python train.py --attn_scale=0.177 --init_std_qkv=0.0344 --init_std_down=0.0 --warmup_steps=51
Each number is 128 + 32 x the weight over its row's rms, rounded and kept within 0 to 255. Layers, rows and columns count from 0. Numbers have three digits each. The size before them is the row's rms in percent of the matrix's.

# layer 12 MLP down (transposed), 256x96, rms 0.295, rows 52-145, columns 48-95
107:104106057128116194131181100158155080102118122130141213094080118116061161126137162112058147115182133114119158163150099134137090191167096166112093
096:128172169176182135051129088141128151126098135109110109167114172133120162101136146098173136137171124161142117163124158105141170107107151160142112
100:124071113139143138115109123085187153163117128110108094154111074173188080096165172080151154114149121143102069101168147103136126062138094173117083
102:099127125120046149179153104111102103175131083116161116106161085152115146123117142158115121155158079143185229101168118097137182126124111145072088
093:082134103126146117120092020074100197114111107146145111101167150107147111189038126149112096140126109120060144073123123138151118128138140081118131
100:124054120162111114099162145072137193167099103078124123137130114109123085119165172100079134057159145111156072105095123104151083111138067076112104
100:086082118138176109147147116157156132107048139118130132135153087167139106197149137103169069160153114092109121096136150178081097130119125120158102
098:211125128124108137124111186135147132194117199133111148089157099134134153074159167141102113070137169141160151106128156147208102130194158120108148
092:090179107135118117100115122107156070152071104151110138136185126163155123110084097071123119127150131052139170081126141078099183143120114083139174
104:132071148071152148126115142188143131094133059125136104105111106174147155090139156115156149119200126106095206139143128157139129165155163087146129
094:121184086183136114146122124165182169170141137130163137191169224122116148168118121151139146116108134185102156125151107156127121034096132107126118
100:105116105082182105104197142161108134115184095144137128132160112140144134101179161090116205120129111143118039132118060164119101122123143085100148
096:127135117109112135121138128131112164139124176143088146094145108077121110141146129135152092120103111189110205095151209163134130164065161133101166
087:156124121136176157183116129172164133110121163105090154143142161109220132158159100123110100137123156126140137111153149157105099115106167170073062
097:135161141131123136165179151111063159142124121126169129135131107112105113194093123105161153134131135132143050138121185143101140049092137081137097
110:093146131131101143156151134197133129106142121142178103094124086084098141107118152120127172125096179152099106147127112081147127169127132182149175
097:136090072101115139149111172109132179167165122136139128108072083153135150075154152209134145100127130150154196149149086143125102196186138085087102
094:147132113078127098129138119147109116164091192150092080118122181117187093120115084142152181155141146110107226131104151155119103170205103111131157
099:114152130129066111132092111115155128138131112108095147146123152127164146106094132063093102120099089129157255112175148133136132189113125103119100
099:157083148068157146153164109076134184082145062133089092137061067101084119128100162155133145084129105116130114105129106120108093090139154130142171
112:172165147154139099123117105111088077131127131093151158164146130150162187180084109084149117148136181130145243147155082146101129131095129104155129
094:173085143162082111145145182150154228111077111118059131110117143172110136137134081185115157090105142134078171103159136101128102124142159126118144
101:162153106096100167157154100143118139148167145119118138097137155124137147091120140123100147153103086152191164128089153125137129147145168154055074
095:110132118093140120141104144217137078104130113141131126118135106117129109133111119097081095171149091169146123121182056119159114161128139081198093
111:086152158102141114164111131192152124126083109138118148111207131149155128173131114124161086172146143119143022157139108124139107160157145091159073
095:137042158145083130136135169143134204146089129098106131111106213102121109101098160091153107105152177139163120099137094126181126140122109113149136
106:130161164098093143138136148112146069174087078100166130140117093183150112145152143113162106184077110132116068065057112172106058130144089137127158
103:166075107105148131147121068117122127137131120154115080129189117079128057122133077143109145128118088152093169149151130085148113124144103103147108
102:101129143157114130088089186123112163161110094094155128133121124133127123154147095124160135146170158139152144132140168130108164155140131120159114
101:156113106105151132114111186134107155151135149139129088126133098126115148136096154146112106141100080121128097127140095073111160076114186149147165
101:112099142158156115162105175164136128136113095127091146182098148172133101129123157184141092146137090077101197144153098186090079124111162142098124
100:161104145081059069120132149159128158185133120087142119106109100145133148092145069139145149097108085094127202113167107135114102132159183104071140
093:130146121179179109113071153153158126152133142103117159108132119141151132097121150188076164084077151121136096089097170095162057096154122124151169
089:131127120131152120085172088085111217104098110170136168141077143124115184136172123134193207137177104145150117130197141145100137127105119156141170
110:103139168129150201145131109156138119160122143139155133145128144089144106105120146036158082142085071177140027078125103096099142112089135170123150
102:081192089102141158130138141078131025180165107145094160120188136135094099155113114150117074190105113131120089171109140138083107149079128126128136
106:134123095137219159111139173140124193136167158106119120145145154153181161164142055113133154132144159100124172133130142106080148122060115092139102
092:142118072136156165116128121126117085164174152133151144096173224110123120130149062116118111056083114136126070143126183093105160128143093110128094
097:119125105122121075171137085107120121083157086143190105108123115154170097174170136115127140103158127076106233126111108073104127184104154104108137
103:071173122088138097125165139130150154116144115125122145140055194201085149102166146134115135155128141145118113157135115144105119128132090115137167
104:094126123109178171092148106162133076124098135171120147098125157165134122113122138105062124175132139141097098087101127167130136102190116097111154
100:138152112168141128124129140105160118173145151151117165185177167119124129093201092088150138132125129079123000138136141163129129086141118114143094
094:110134113148175106076079152085156083079141129138148162147145121114181125147124094088168132143142183075153141175084164181129111159148112100119059
102:171076120116084156123137123136151078152118170135125118134091109154142159100119132005155093150158198088099132086135099170176101109114094145125127
105:091111130054139097134123173114138088148095137126140125087140120110105133115174139107123087093150109102098255106133169116123096096127165105146152
096:098136162121122090098098102147149115096086134108152202129066101183115123111062166068158177147135117182133162099119099132150168090097101147158123
103:139108107120199048141141065103083178125133154170150163125182131164121143142101139150158151104152108101123100140090114114181126099135065151109119
101:148133107110165111098107135135110105139129086106140136107140101160097158104127122103096156145091129115077128160103080142153092105185133089161111
106:112122139132194118097121181155099145159150186173096157172120109142081067079163132120091146079104041129145046106146121137100140145101129084104141
101:105159174111111167063174165168194151112117155135127122146134170189131179157086065073149130134158102131124081138117113120124142088092123172131200
108:159077142114100109148097093191149145201132104117167109172133157155132075165151126079184118145147129173097129141108110122130155112132057104136109
091:165167150100090180116104093103138139147110118175126179121111177119150085147147113109144184146144114222176139094064071121122162107165135109124063
105:102185122160124184165159135151123114117142052112171129162158145106119068130121139094118062149134116112151138167088159082116102154177164130117074
105:089130165115158184130073148092128152148093139131158083107120142148197170060117143105160101141104103146187175126128103141106187158169164081076174
098:066192165132134199111099151132095081150144122127167085091128159161133154101121136055106108164121085141092094155191098113084145147136131176160159
109:160112110165143147151145152174102127135148081102068133112137128124143157200136118103129106125139071104153149189141120095128166154163168102124086
096:139096121151177130127041146086119175150122136115104126187131078121144098091133173064135103139147224193184072090167129131115133112106149106166156
100:140107128098144141119093095130099110122156104140139121103062099143118113092172124127154152120141138117160209110118144134091119122163150109188103
099:131147135169136105139104117114134136164169147097108137163119113103118121084148152132146114116088078036163000070078083132142171120136189207141140
101:162143130162134171125088119097080066167097077113065141144134113119104079163146147132149139146139110173141147127100103133072068157071150172213118
102:085177105078095101174136085161140153179147175150068141094098112148215128111131148184094074141108126117173213113153094126135134111099134135102180
097:084108158137094132110136180114163152183090097090164123157185136089104103159074182109158108156120198190091043117053164141139117140101123084152085
103:149129109173082097089146091130152086120134054110079141153085166225104120110129132142125142118146184150125083151189094135105123099104083092145094
114:138143159149051094111139138128103147128088149091184126127071163142128128112146073160171096185093102196101196160117134147128113056141103148154198
109:161108122100118137139109190073095076119081094140112135094124075123093167098123151146146126159152191175124160149135121130151104070119163138175129
099:104132111092092133132140142113148119084110166175178080114094118097101141092162094092144082162120094151170202157081128136148103159115108120150140
096:082085121080162128169145120110147066137092164131071082116142124120125123131114126180147130149086114084137147151165190152083078152154160111096133
099:113110114176092159078104093094128148092116139104101089159112122113116141117119161115138149142098114131121059126094146066132117129102108135107150
110:160130137115138150125118148119109145142133143137165124113134115135132131147118103197117132158152142090137000103110110123085126114147117136148117
092:125107131125193175129109115128149142117094146171077125124119140063094157107155046141137162137156126132126190157073112128087121150141180171105125
101:152085148173171126153114126141134125106100063136136132187066120162134077083157178186108108120162158139156129178123108133152114162156083106135100
102:110194181194078142200092102140115135133130179129083151103122089149131128130083117168101122178134105120106163150108114169119090119100099157077127
109:153149142195161097108128087116086146124164149110164149196126134090122087166089029150115145088104148126123206110106087080158132086123103103084122
090:107076130147115115109124136180117117104142104134094137147083068097109174164139136182159132138112114144148146128166087071100136142135108148084098
103:164106140168101133157100075147127124177155138123125096188156136097159063093086132129096115129149141125129109143145115201161110103069094142118153
100:129150147112077071151097104147185137153125116120162115116144096105090160134123103139177171124127182136103000136073157147123104074161117120127140
101:142155083085145096127120127145160111236177121128121096111103128191135132116149098138154135185065118181125155114149122136097155110128082164101119
097:119159153118181103097107134108129123086180139107145121149117173140118113086194146107137087087121141148123074102174138175144149110096146173140117
103:149123086155105146102152121055155146107140157090124174180131085068128126164116148078097093114128160110127094153100126208194110135157110146119149
103:093120080163147093152142070082138147127186108111150126128099172135126128138158064133139110126142046098145151146142133143094152087118117147102110
099:134165123121122144122137097135120034122177105075127079176165151132161113190071116104140116149202137079126132140073146165145106124123150141094161
094:121133141108084146058069178090117114110151158102093095135178075119066176172106136132130129120101117141119077161130117163124023084129139159164136
112:070115095084132092127125147081147133107085181171174102126193145141174133111114123181127126137087115204047098115166140131146071126115075110142200
102:123169125099124221094173124136138096148141166151140122147165228130108155109123093145118088112113072130143000178163129130170153127120180138105075
110:080140150153127102116117141198134124124098143129154114127114132117136198089126111101172171129127143142108097146124165116140127129216147148096125
103:194117156133098117104156148174122119126157138104177113106198120119091125178158140029110170114107139139109111139111146117148082064146135144114099
098:035175106138134144179105099149132139122134171125134168110111136122184109129123130170137161135153055158106111138137156179105144155140138164139147
103:121096154091121148113164112122152096140083090135143141169073115108086087109134123124083122138159084122173173108160103128096167135165117127153154
095:122160115119166166118100182158101115128138150109156129140078125065119152207099075091131072156084121184156119122108117153085127095135137127117192
099:086145082180201158136109103076128158155153144146156142062142149106082151180136118125151126113089189124129108113071091113109153112145087138136141
100:118131101086112133151116136046145139159096097148082163124106091084076134178083121116156126129102108133076139142140137078174146131185132110103120
097:087098134069142078123158179206105151106127139167072097133084130141162097101135106109126120150100124181063068090151145093077132190120137162141099
098:130123137137154156089107125104087085123150101157098171164141158145114091162128110085106125146132106172159182171142094172100089109105107120131082
099:089140158145148158055157197136096119118139145135156161155094128144104175144129106095085104135132126163114191126125131077105123161120161110140189
# layer 12 MLP gate, 256x96, rms 0.319, rows 53-146, columns 48-95
097:149186131163160149127076128108080123148126123101194152140077214134115113123145163119142129177120120119117142179115129105166097147188184070165152
098:140117127120115156133150159151114059143159198184139085105118135150118104076131078162101131135185065072110110109140098156102110169150075120169163
108:125151104089131155120155147116066125138126108084152140107129114149078203141097116116123105172102143179133124087130192094099083172154109112076080
103:107159147132102068119136148144147093144136114149107128139210123124080153081148163169121143113084122112185145153139146069099130095130159171186161
106:159140124165118160147198112142075143155144111138109141117147087127118202104145232159052146149134096153141118107180144111172115107159192161077117
107:125146148078075132065150176138136116197152158161120171145151138061117108137137171124162128100103091120122146124156150098136173149127136131069169
098:069120117098130159135187132068105153150139175150106152122099190165133145114083127080101153162092090150093164112141106103163097125134079208092089
096:159139134123127180134159086096082185107120110096163057124119165168093121117098110107133067151136102129137163142114135124080132141208106154181131
108:106118135171134175155149158124081132196065112172123160128110120103105090144143175171144154132091131107128135147146101132104105106115169129126148
098:194114149148049166099107127160166171145177105153119113106113127162098082143119185152149091183163109127121124143094153122081152139191051162087090
092:143166103140169020093076147114161157115115128167097125158072083124080112107099118144156126146114158181093114156097125157128172134136148163152124
093:112075140134124158103119101109124133146062152095144069114088117096148127079064121092081045114143132139128146099156140086144119129090094147138092
088:162147096183093148121128144164154139144133196143125126089129173100156120128093084156115085092108079131151199132171095119117116103041101117093170
096:088226120110106116121156076135072116083168146123132183092138173124132126063191125104179156189170136145132149087099096093161121159094076106182134
110:130172093164174125156072122150182164130167196087119138110171052123146109148141148158108126158157115149104088141081176085146133093109052110148096
101:088088134066099152117149170152130163165109103098099108180146150192183132112110135096147109163112057159126118129122087096123091171134132116164157
099:157153134097147174090140082129121142137168161096150105192133144118130118106134096152116201174126163226095125164117100131151082159084163079171158
091:134185132061070206140131165133122142128097107090161162097076139093114110143168153181162169130168068118127126095146106139120094110152176124149173
100:161190159159094118150139109175060108143138134100106131125079146108085085169177148155118066141127203104161146145175167114082104124136126096076167
108:122115120181153105145159108116118161119126124162151099192132183116102044106116147169071058093106141156090117138206120094083139091097094112132120
087:124094167088137174170142135128123089146107086088082142103061208098188107184164137137111116087145091068118141137092097113131095137110123142100103
100:118148088113128167094119111092165105135144093141194075149120111087115126085132196112123106102148109116165129206092158121167132144136156138211122
094:123139165103146161162106102125139172179137130093124133152074109163141125134186134125151144175087033113123123090049132179131122100151139166155174
106:082178127142121164157071125126121156129136166121120127116168091214134155140146146198161151142178061171069146150115106042099113186116120172141122
096:147143144131132181098129111201106128069150153138153123093113076152116137164127128057174163138107136097135122039151131107142142117099166089186157
101:110107164130127099143067172168097156124097139149154154037197150115124146139166159122134147137162102119104125186145099107108114137119107083178072
094:142135096091159120076156137187119128123159074145148183113163156096140097113172150121061108122152111093111110109126107158106052174139107078156089
096:187127143120085072125068152178126145169103104126099084154132119082137079120142142167154119121139087165130107120094150124110098138107098173066061
100:135128120151160175179163130170044158162106088106108058092102150139106087080130110149135125173164186122195131140072127142157087127178113147166126
108:156153114122141186159092137136117149118135110161185103125146112173143151152117143146130170122197137051119159141091125069144100131145106138187102
094:069210097137112175167120110161137154121153081104135146112123091140122086195168089139075137121131153109086172150113116170057143128177112071128065
091:192197142142095086149105120126134145099144112087142140132091114169121093117159071159097092126144137161120187132098115109124172187083218102201094
091:135107111126164126118132070097085168138173082134146180154066159124136142151122122105131136099154151172147090075114180116112128105147146158084109
104:118122086112144176110137121185115115199108145116142139146136102136156082073148153173064072070204116126152121149155118135145115091200181106160147
106:147096067127161079192172133136143136134148181177071104129113089125109113166129108165102118179111088188101131127136112101080102091109092113139116
110:076171106160107141088129094097149102160103214125112110134033140081048136129214190166123137106155122161134104146070118118136126096143142073142061
100:159165135091141167085122121139068085152078167123140139141064099112105122163149108130116155069173082080178100089136159160097151096189132119107173
091:130137096097173121058180155159120097175183201113101121101134134120143118112119138100190105139078132198130139140102165132094153169161088125116151
099:114151109101189164117132170163136131101101120164081153118140108143096152104128118126100168126137140135076140143114158092165084072133133144137108
103:115158155108155133152099148084163119107160073107106169167154104108109107159171133084148150097074131112144153126079137157167128127115125218200120
102:110144094136180088146150112140169128113130155146160147126081121154158112157102131062135134184197140173171077112064089105142131112172073126143145
105:117124152106092150157122170165137139189138132116146041166098084146125096166092144156180142199097130116099136150154152160172074180145098117148139
093:160148043124113116117120132121136096126096157119099152101125116128081043089191130166156114094117127175104137096129119115065115096116114132148178
108:129140175151148104123140157193137099164147091131126113110147171149078114149163189135073107171124099125121140060150123168170120081095090115168109
092:082134166074112101070152102160178113135129129122085134069097156124096054145114113110100083113119109157138119170197063077151170087127185103125153
101:138149136157118156141114183138136153128140133138115141141110106096162135129135098113076132084182120128083153094104079088116112088095173123134100
090:116079090106149157117211113154139068085105138125161035085133119121099117096143111123069110110172130121138116119084114103148091068127136099130130
097:116109091086086130072159126153097171155125151118101106133097127129201138132142134131173125137116168159093107129099105080100118149131122121138086
097:086119159114141138101108127154108134120119141138119122128059104117201192154189079100127092150106126180106145114130142135159118123143146224104167
105:155141113105161136107088152089090084129098191132140117101094061133116094163107144146183139089081068136105153140115098135137101096154109129152104
103:155146138126122154211118188117148171150142062133146064114144091064131061125121165150215135164101137159114095082121104130133136136188151112106129
102:150159116137126087117158119165131137142124128096118128194128087124096101080115132151142142141173132168121133160079106111141057189216083152107108
100:167112097153173080101137182122113097134117139099136127113124075111096111107145116139115095089103136151038128088115038119112077085114072093143120
102:137068128153097134108139117164104085173113202117168126140121170131162074081116115167147136100119067138164093167164103175119150093160162078134155
104:124142093094102140122121062128162145118106160160100092165126137167170086128126197153076153084141121093172107147114114173153099115130157132147136
100:098160166080130153100132122173101127106147090143162161102106182103123124132124066165146122095171134103110136090112109140081122104049093110103087
081:121152153104148125083078122165143119127175137145102090153092122098100114096101112131139105195179080183146160133099143148150115108134122112123152
088:120237137148151134177142119149142125193141089117139109156110160163063099094159106088189101141122139128089125121108149100125096084104105147146105
112:112077139121179157166126115185090084125091117091131098127156098153151144144163110211071100127097152110093161126148079158089156147108104097132063
100:143116092167096132102058136157145141160166119149151095082083100126171150131177129083113168138153135155136117088104153125084162056188184124178161
100:191091127080100069106104138109109184084095109161143107139090122134107130123127103178111142148107146160087156174109108075143092094093119115131180
101:132137133115137095137113110092081160115114043125038104122174076116091117171118142146162203132096197167159136152171112119140143153189135075116135
109:133109162071138155094084170153162173153108169117139121215116161149127104159079080146118122172163138154046134144155096132160118117147083132129137
106:103136096105150049137103126097173128097173122101118084121098078143136132181108111135125145132178172110099145170146127152054101090162085102140143
110:139118088127107113112081106113133111179136140084128142123127127167117076157163120181163082149192076060101158140099090209146177138174141113085146
100:125150126101125140144158106174114178173098128127133103065107144111116115130162143109165127114115123127152096159117101104086175104161138153109115
094:131146125166121151126110181109180128093127119199126160182151104085148162147137125117181112116111076150110123130146124085119104118103126161079136
095:127113159100146113122147124082099087102121124147181122126127110070144077135103123207147130121142123125145073101156136141103133089162128111143139
099:191184196187142174098133111109135121125186149188120097111117104166075125151120140131185136125124107110166126110120107149129077131150103084117151
107:086108123096111165140095096116138153166177164099142101133136098122102097193025107146173171122099152110147141144098141146166069094167104091099147
103:160097107109115143129096155081133140137131187147115196109124139113130060082180139121115127107099118178119105098143147131154062111179081117145137
107:135151171125139131121179093106151133126145106094119081116085068131106101092141107145094146125110149098134118107157150140124138089153104120160126
096:170158131152174140100100114185161142115078101100117096150116172028125106162109141128137108134106127149139128155075159117104098125123107113157147
097:090111168159060124102069197140120113168124119167115073118145138191137118154156110194125108131216099148155103153133140146149106113098094154132084
102:124086170146093176141138175105099125161135115185114056166108146096093125145074144202108105204102124161160141149141100127110148141141146165171146
100:106107134145091130118150108144135123137095134045102132153067078075138063095128175089079080178091107122101084110147157086105123131147161137150157
106:204167092148190122153084120165108078170122136106091213143094102108145085123106165129126115135105149141102102132096054064098136104153184082133170
104:157103103161144119088136124161082106114127059152137182150160107147154076095114144145132147125147118086104139122156110093135087086109149081174130
104:125198122115114074133168081098099128126136087056155142150070128109136136115132112111151102135166107172099175194158117121046159068140081085158168
095:127106149195187149174145179123111183145165131134106125160143153147122135152112127138159095143151151078112153134066115135155078116179055168143089
098:173118114160100100150137124113099144144123083153111132147148118141111103120047131086109142116079137119114102182065105102108132138171144148076101
106:042156145148135170127057143152086138164103078106141144138106093088171156087138129134128142180120083149133139167180178152137108076200096149118156
097:192113161092108138108143092127103146112134108141142159094101150158171121130116128127056107166119139121103049101176099130119118141206110166138107
108:058165143102194116102164100111143181148130134102095136192170068143128100123146146136114137139118144189104135129110113144140140133141160102085108
093:163094156104172147090129159141120118062144141064163155164108153145126107175167142135178109121156113139150145102092122141185104178125120126065176
104:154123187130063141127099105124114128175166073103128136142153217140137111116086104127095136144162123153139147149133137136196155166146121101142195
083:166208116091128167110134119160159199126167163166139105083143145100168114087105162138209118139147100121153130178084113076131089107147158122118100
090:070160158141116159157155112164177118127124143155099134104089111084116093081180183153118152216098154111139136133101166111130166073171165120161140
098:151116171105077102154087152130186162191119131152059142147149137095130146160114129133100159173133139132145119151116088141132103095180100070116108
094:155173127110123140082155071155141092079082124065125118142129170138086133139135145088130135149127175140168140213102193095125044118131152121169175
105:113149093247143105145108187088093099139156153158108148168109120132194106117110122142099108134180092139118105198151069090131089104102122123131150
098:070086146180089089167153218139102139166122098126131114135143098142175154142105121170135137080106171145107157138121091100109077182077118100073137
097:152116108153080157153126144102097084157078150165099140098098154080223157119186095098165105166117112160154116070122120111148116119134134141119175
101:114189141116120146201151166138124127169129128132165130131089142160148066116097129155145124129165157152106181158153108164165109133163154130213146
# layer 12 MLP up, 256x96, rms 0.295, rows 53-146, columns 48-95
102:069127125094105146111141122146200055111124145128111091153188136106160131148151115180175136155136165058131149095141167151203111096157103140119149
103:138168086181136145067121114100162174130139096140101130166074180110162160080139144121138170102116149080190089113126091103136185102136121161080085
104:115152142134138096200152130166090109137094096098167133186120152078172125118180116110161103045118118143162095077155187147131155110113114211108145
098:150129136114164131135129046136134156133179150097090132128119150126118108168148193103093138145138089114158120105108096145146120151152107095146159
100:170134126102089136155142173157082118141197204152101116081148095082139126121124137149166133087090062164088070150135173159091144134148112177118121
097:076113124120121158142185128174092158133145168114124149142168135157088154138114132105156112125145130164076072122163118115138138106108168104123097
097:181185119089034148125103195160164135189125156187164115148122098176155124116167127103130142189111153107171131149125166097142080130137114136156135
093:143111144148125106196195163156178107165101156140110165188140128170147093170176157121116151083128171124144125118150092098162090032096133144163100
103:135220077104110139138164111120099140146146133061159175085146136165118164173085102147145185124154109108130175133164165185117154086139080133121131
091:115089161132093116124149135095127163146156193082171159111120091132136136161153092144140200081131115144107176081129155165092106113103045122117135
098:108144064121081130103167123042138151188157133137080131159063133130138143062116103185104061134137041104100133165101154124143153104109121148120168
097:093110168082127179126139086161178147095108122122123048110165150165127097110183168152131123170168167104170113079142142128170142090137080158093130
090:079126150094103165211106158126098076149106125139104099149137137122105128145117154151085076208171154147163208108163139134115071116103127126209130
097:143110077168111139164140170099174105083161122119136108172156130166163108118031157134133088127091107133124133152118120120120078139129118135132148
112:191086112130144181141148098112118064127147088141119170074116109185136162143098099138163157122106159131107150131120147107222111129104050150113120
104:111114119107135090118093160179109114092121079135123158090138076077122078186125180087094108073102109088091101126074141157130141146164179193143104
099:059139154123082183118081179180100134115125139158145176151119109139075153181147126189086088128073127065113107159119142146158143121095104106122144
096:105091167176112178124098111096135136112132084075127163139108095166141111175108126144130068070131168150115136080086132105140135132153106098108147
100:140119107165102097123067153130133152115141071115116144155192155158070118164134062164172098174154096117105125158119123110070092105143164154154094
108:161125137108132109077162134140143101219087095125144131158134082161090138131161154158173161102171165110134095184146189153163046128145148114127139
093:145140044150161178154109076126138146149150126131166136098119152163134163115126122164096131108109143062143133143132070100152030162121172165071120
105:084161112113159163068068109101133136091094128123169106084107147143128102107111115143129124093141104095110105125144158082082103132186149138152216
096:133125109180091097089159144126108154170120126061090140161110091093158149205142199102128120123125182126138132187108117143132175139115095064119141
111:117154125123172130149148126123143094061103105238081074121143195113138135120142133103156163090122101118105122118157120108141097204144232136179120
102:150125135123109156120101116160119133069132150091132130146135058127114093173113077137151154107132098110174073113150159074103119132071132110110139
102:175163161166127145147180153149157106119108135112110109127106165179110121093101121092151140107154083089072122175146113133179100093119079073072207
097:123079117136135137157124161111127106122131126215126121118107092135131165155138101118126094149125140127123140149115137128177152126100046139175097
102:115114141066152129151048146170095139147113122124108122125084057177137151118154136099091139111197128087113123096115118105083093119145119104063124
103:168133157113126111092110050143142154121146129121143141132175083169134160099185111106205171150150077114156242131122096147136150178116180122107130
101:100107127124122117125134161084115152130105163079165110132105107184184082118072154091118146163159171086062073091121119199129152153179106185136095
095:149136149143066145062132075097044148211147104132163116148157101111102121162114106124121171052155141100106113152147147073068151124170094134129116
095:126122107196133093156114202128134129154085049090159091190179138125144126141086159114103096137120190165131147116124115134120121172121146144136196
087:150117127136083072172180113132167122127164167173100163092172127106128112151124173142074033075110159142136189086141155080170098151104164125166070
106:149100052092096140131135105126130114153116075132094133109104155188136105112118097163108172140155098103152144147134129111143159148119138124170101
107:083152178139112123108130134123117102109134184113153147134162183105123098039125140173097185128127079145145090170155123137104116146140091063146139
106:084192121130109100115114109134129115223110162105135156121098162187115140126163104125164196123159126097136137140079172139072096139164151151121108
094:122183125074122132147070128150134166126113110147206117116122045130133113119184088141158131125115073153064118051180174184130076078153132105102161
096:140133131117132110204178124164101147142124132098093116145097110108149130103166142147148103187137148137138111123135120121184132056137182105128116
100:188099209131097137161099130199138113133131132101120118079114094121130111121118168148081138149048135109178109087110061147119159169114161111136137
102:132125141056161113112204101142116113118207114084157111142157155124109099108117169108128095219096122056124144160139154107115158099131145098138127
097:143133178118086148122098173147065122090118092052117142116119138083129103096119075130094119133109123123136118117120029127088113041116133155118188
089:109176137113133176108099136128115212160075166088132085133155110125128135101130170123087131103106090172072100137127171107156107105157108182064095
099:147107150103098099059093134129042118119128133124117128062113122141184097105099170124140100101136111109169118141108135140137175157117174116107123
100:119154135123104123131116125134128186055173095117104164149122115113149162179104133119120128127113145134159184071112118105131156147100128142129090
094:108137066153093079172150123231173138112191152139104129164153111135148168117130108128164134167172143125112156170126075153122186097109139121104181
101:093158192105090161146146175162130166146085152146141163142137133110119114045176136107130117167073181147090116124099161116125100098142098133145110
102:114133177139185138154188122103224163119137157117148163160136071139137135098153135111169140164141127178059092186144117110090137138170082127118174
104:145160118148134127131122084108130051140050071111140096082096152143127106106099127141129116148145225132107111129144073114091095107127093098188127
112:096130133149140171094064166155080054113105191099120115099087098112086095136148116112109081167146142141159135099161081150132130103117160146164179
108:091078128123185110130127114153131172069138077111146203123165155091118115121048191140148135083187124100081178128119184183120095106082059110101164
090:156165125089175176140090145141173079133147186093148125179103137132175176156121121132069173110145122102112132117115125153206131101147147147086114
104:076117107172084136139094145131196107151188106142117151115106181142156141061089181117145141192093155101082133154136119133112144108170129065172113
105:105185143126090122246110125148102090125169108058164100090123130163117068092144119167150150156130110119151088151120109145112118188104139183143111
103:156059137101136177110090104098079162105041105138132131103075132128081119106166132112153078095151157094106123152120192112122066097145125108152174
104:124145099104196119163202093082094140125136128057181136154140147127099121144135159119155122113212124156118138074127121157121173139082098143107149
096:171162117095145115115096119139164149164077187132163101187148177166153129044151101079153117094173177149159125169074173089095094098155116181109132
100:134139116154160149111127147127109090128129134132119132164115110099120111142143126149158110094166199101187105167117154091117163128193111122133112
095:123115117147152154119168113134156149111071112120123051128173099134147088111238163141111129140179151162172130107117137140150138164071131119142134
104:080151165151137127129113159089126122082098178113094144131105119131110152120090159092126240094156080182102084100146101116157169117141099122104135
101:131121078153089163157145158098171123068142118145090053130100198078106099122161173173151150133108130120134147120150140081156117141085076131119129
098:084052196137111149126143132119158106132103198116145149092110153120119169160128150127173096133189136124116089114111129104129136087060085068158114
101:099154098121098074146154161177123159125128085134089069079096135098114133118201137146089111172099119098103152117102203105191171129090160149121090
112:096123177147128120168149094125142123141130127122087114175155078088084153140151159169130209123154139132135132159089069164164086092144158137167124
110:141160119125098168093087108162200123165114151066179099109169181110116117121083139142126085153106142149104142146221173170124139145131136124088220
102:094133093124137130129109136150116157106140162125150121084145147155083124115073188110148162130078133124099131170067129058057102149124102162122075
098:112113171113170110086124105032174091135124160142106136174145121150079074153153132126152137113144101113095122099190077120093158153142160021093147
101:158085143093127140111122129167147129159092103199096094106154121148108121081125109232178122106133069126112142115130104054158124160104100119079122
097:174122130092110091130126119134096140112189127122217093096164115095130092149120150223166193138127139121131090123062120112096134127142128109123133
094:138084155143137100159141082117123097142137131110148082160159101160123147174090155118122148133141135150123182104097070151143092071112137050123173
107:122077193125180116144184135104135110177144113164096126121120113119092121015128173158149159132137185142102078153102139094090113167132128132096128
098:109100144109115180128107144087154110141141109116124115212094191077077113089150128138109117091095111104087123076098117114113145172139136119117037
111:168100124112149135132102147155144141129177074192127151046135118135135065178146133106112117128175094102142131128121140120105134099187137132128122
091:162113183123137073120120156102149131206144106164081115102112157106140094094135082162142153127125170156084140077111105129110189102136099172091100
096:094151095133149171133164136103112131079158078114148111122173096180169086146113154200107144174141128159172125106129148098124163158140182098140092
096:142109100105090143129156158132118093199161130129112160140069158108106107182102121149149162165108098128119151184119109090107135159195060101152118
105:141180172135146070119146148113151148113173166130154160156112137143089123164113159125133137070149147118115147196091114151144101062156113100164192
098:110097122138059146092195137110116175150094129108128162173199108213090143083110135145098161171116127141135092113109089111075106124147137118037126
099:127189115100096106107085175122141064189104113127114111128123174081148116144152089098158084073171131106137146108137089161174199146105104163183156
098:139139118109141167099196140075068125148060110138123199124161116169171090081112077114071041113131095181143090102131124156128092134151136117138177
098:097118095152061136199194116135106136082113121076156101148196110160204124158158140136126132117125114194094144139082148126142140154076184067134157
097:154040115133128132142127098186148152121088128158117070086130101193138158085140117184114141069135089098073126108136103105097163154143105137114084
109:130099060109172160217130151130169125165141126115094170101130076193107115132138070109179211164093139143113141141158159117086117140162126104136157
101:109109157199129132219073116155109094112095110078133165098123100149122103217098155119099200109131137160147171074187139087106128166123138112125156
109:135182169150138146132127119081064126096094156143166122130095172122153158119095100125136128147171162129133111057100132134143117085106052181127166
100:182115139147117098094152134013118134200166129148104103082150101111146092122169124167100106111082151122147155156126085156165192138146128080076137
097:092140111118160168074104132101155069091081134099126166127117178124156175101069111159125055106133136070093127114155119113126122148112150128155147
104:173139164104157085088122143110138092157094148150137132149036137109145107117112174082088142126104181106134142095135103176129181113087122088034127
090:144093168115160122143180092173118197104122129128095131141138169108111132122161129108110094146116070174088162091146115157161137155136127155078123
097:125143138161174150070133115124111098154218070103143066189083168110104121121113115178098158188153143081118123103116151127119129157129154144132127
093:103158169119121114129166104122091092144188139136152129119131068110109142087086208140115155112128069122084138095132198077127133137109136167204170
099:138122086176148114212141159166160110170121126129151097058131102118135080132151124105106191204135153126124079205105150163123146134108149123111180
101:149149097095118131175145210142130200150160105125133114137086110162174134169067140183136171130126142121099123126105130136227113117135110086148139
097:117154165134083170126132179137097101146060171167112190151051145110120117169116118115121175136147150127075174104181119095124099103138093123144180
100:090138151096135095078099135162107081071100139141104136123148103165112166100093142102144143167097150149157139179090154104132134128107122117166176